config.toml
d_model = 320
head_dim = 64
activation = "swiglu"
init = "uniform"
schedule = "wsd"
batch_tokens = [131072, 262144, 393216]
doc_mask = true
Each number is 128 + 32 x the weight over its row's rms, rounded and kept within 0 to 255. Layers, rows and columns count from 0. The size above them is the row's rms in percent of the matrix's.

# layer 2 attention value, 320x320, rms 0.0289, rows 308-319, columns 256-319
size [ 99  96  98 106  96  98  90  91 104 100  95  92]
[[152 130  99 128 122 152 144 103  57 155  91 133 208 205 143  74 136 146 200 119 127 148 148 126  95  89 120 112 104 160  93 114 176 134  84 128 117 170  61 107 117 160 120  95 124 132 109  59 144 112 149  91 137 113 181 116 126 184 162 114 146  74 151 173]
 [ 97  86 173 115 103  98 136 160 121 126 111  69  79 158 121 188 152 152 190 142  95 192 139 128 143  81 105 117 102 137 160 100 138 106 140 172 125 136  82 103  91 147 119  99 176 127 160 160 100 168 107 109 205 116 169 162  64  97 128 129 152 139 112 107]
 [ 93 141 146 138 107 107 144 195 103 134  93 124 133 124 138  28 120 122 161 130  74 109 109 130 125 129 146 182  63 107 121 113 114 113 101 162 165 161  25 130 113 119 100  92 143 114 130  97 104 149  88 101 157 114 112 136 141 171 128 101  81  55 111 145]
 [143 130 137 124 120 119 159 123 119  94 122  76 139 116 136 152 119  57  57 134 118  90 114  99 135  75 186 116 185 112 141  74  63 104 132 139  93  77  89 154  96 126 118 136  85 221 153 114 143 126 151 118 109 167  99 132 112 113 143 156 143  93 155 135]
 [171 142 137 117  89 126 136 167  99 177 125 160 147 119 116  81 173 154 123 122 142  93 156 124 174  76  98  93 143 177 181 193 110 129 104 103 145 177  96 105 171 128 130 103 131 112 138  91  94 104 158 105 167  96 112 183 131 132 120 166 128 133 115 194]
 [124  83 109  87 122 124  76  88 161 172 150 127 126 140 138 127 138 125  80 145  78 175 158 173 135 135 140 173 133 160 173  58 129 115 104 109 124 123  94 128 124 101 118 142 169 138 186  96 156 110 103 104 129  77  96 124 171 174 119 171 192 143 128 128]
 [ 13  90 103 101  66  90 139  88 138 142  99 135 198 129 140 135  96 102 131 143 124  94 102 134 143  71 103 127  79 131 143 117  96  72 152 124 136  58 101 161 169 142  93 171 155 106 147 140  74 182 127 108 155 159 126 146 114 116 154 176 151 115 137 138]
 [171 139 138 122  94 107 134 127 121 101 126 129 107  74 160 114 112 127 156 122 113 174 135 108 153 161 117 111 171 203  88 141  86 132 131 102 171 184 107 166 131 109 136 155 162  84 100  98 162  88 120  84 101 190  76  62 160 141 176 113 173 103 107  69]
 [158 117 135 105  78 134 141 103 154 144  83 110 130 162 105  79  91 140 124 113 174 127 131  69  90 147 188 149 137 135 158 156 144 124 188 105 112 106 192 146 115 119 123 126  82 159 127 128  92 164 102 137 134 110 131 117  79 136 107 161  86 102 157 116]
 [107 123 118 174  88 158 122 171 176  98 136 138  98 110 112 144  95 128 105 148 157 126 130 221 158 170  91 139  78 132 113 118  86 121 110  66 129 126  94 126 151 123 130 112 208 136 171 103 110 158 128 120 171 104 205 152 138  92 104 144 209 148  99  65]
 [ 86 124 140 144  64 177 142 157 142 105  92 142 121 144 132 105 133 120 107  95 124 120 154 114 115 136 180 103 206 115 128 122 139 163 141 194 105 140 160 150 108  86  53 134 163 144 107 105 129 121 142  88 148 115  97  33 155 141 143 176 170 175 175 135]
 [ 97 105 117 105 178 126 176 135 192 160 206  89 134 136 122 152 118 143  59 112 126 113 185 174  98 184 112 101 105  88  99  97 147 152  64 103 121 115 179 106  75  75 100 159  88 132 144 143 107  41  97  88 178  90 113 141 151 123 112 125 100  83 126 132]]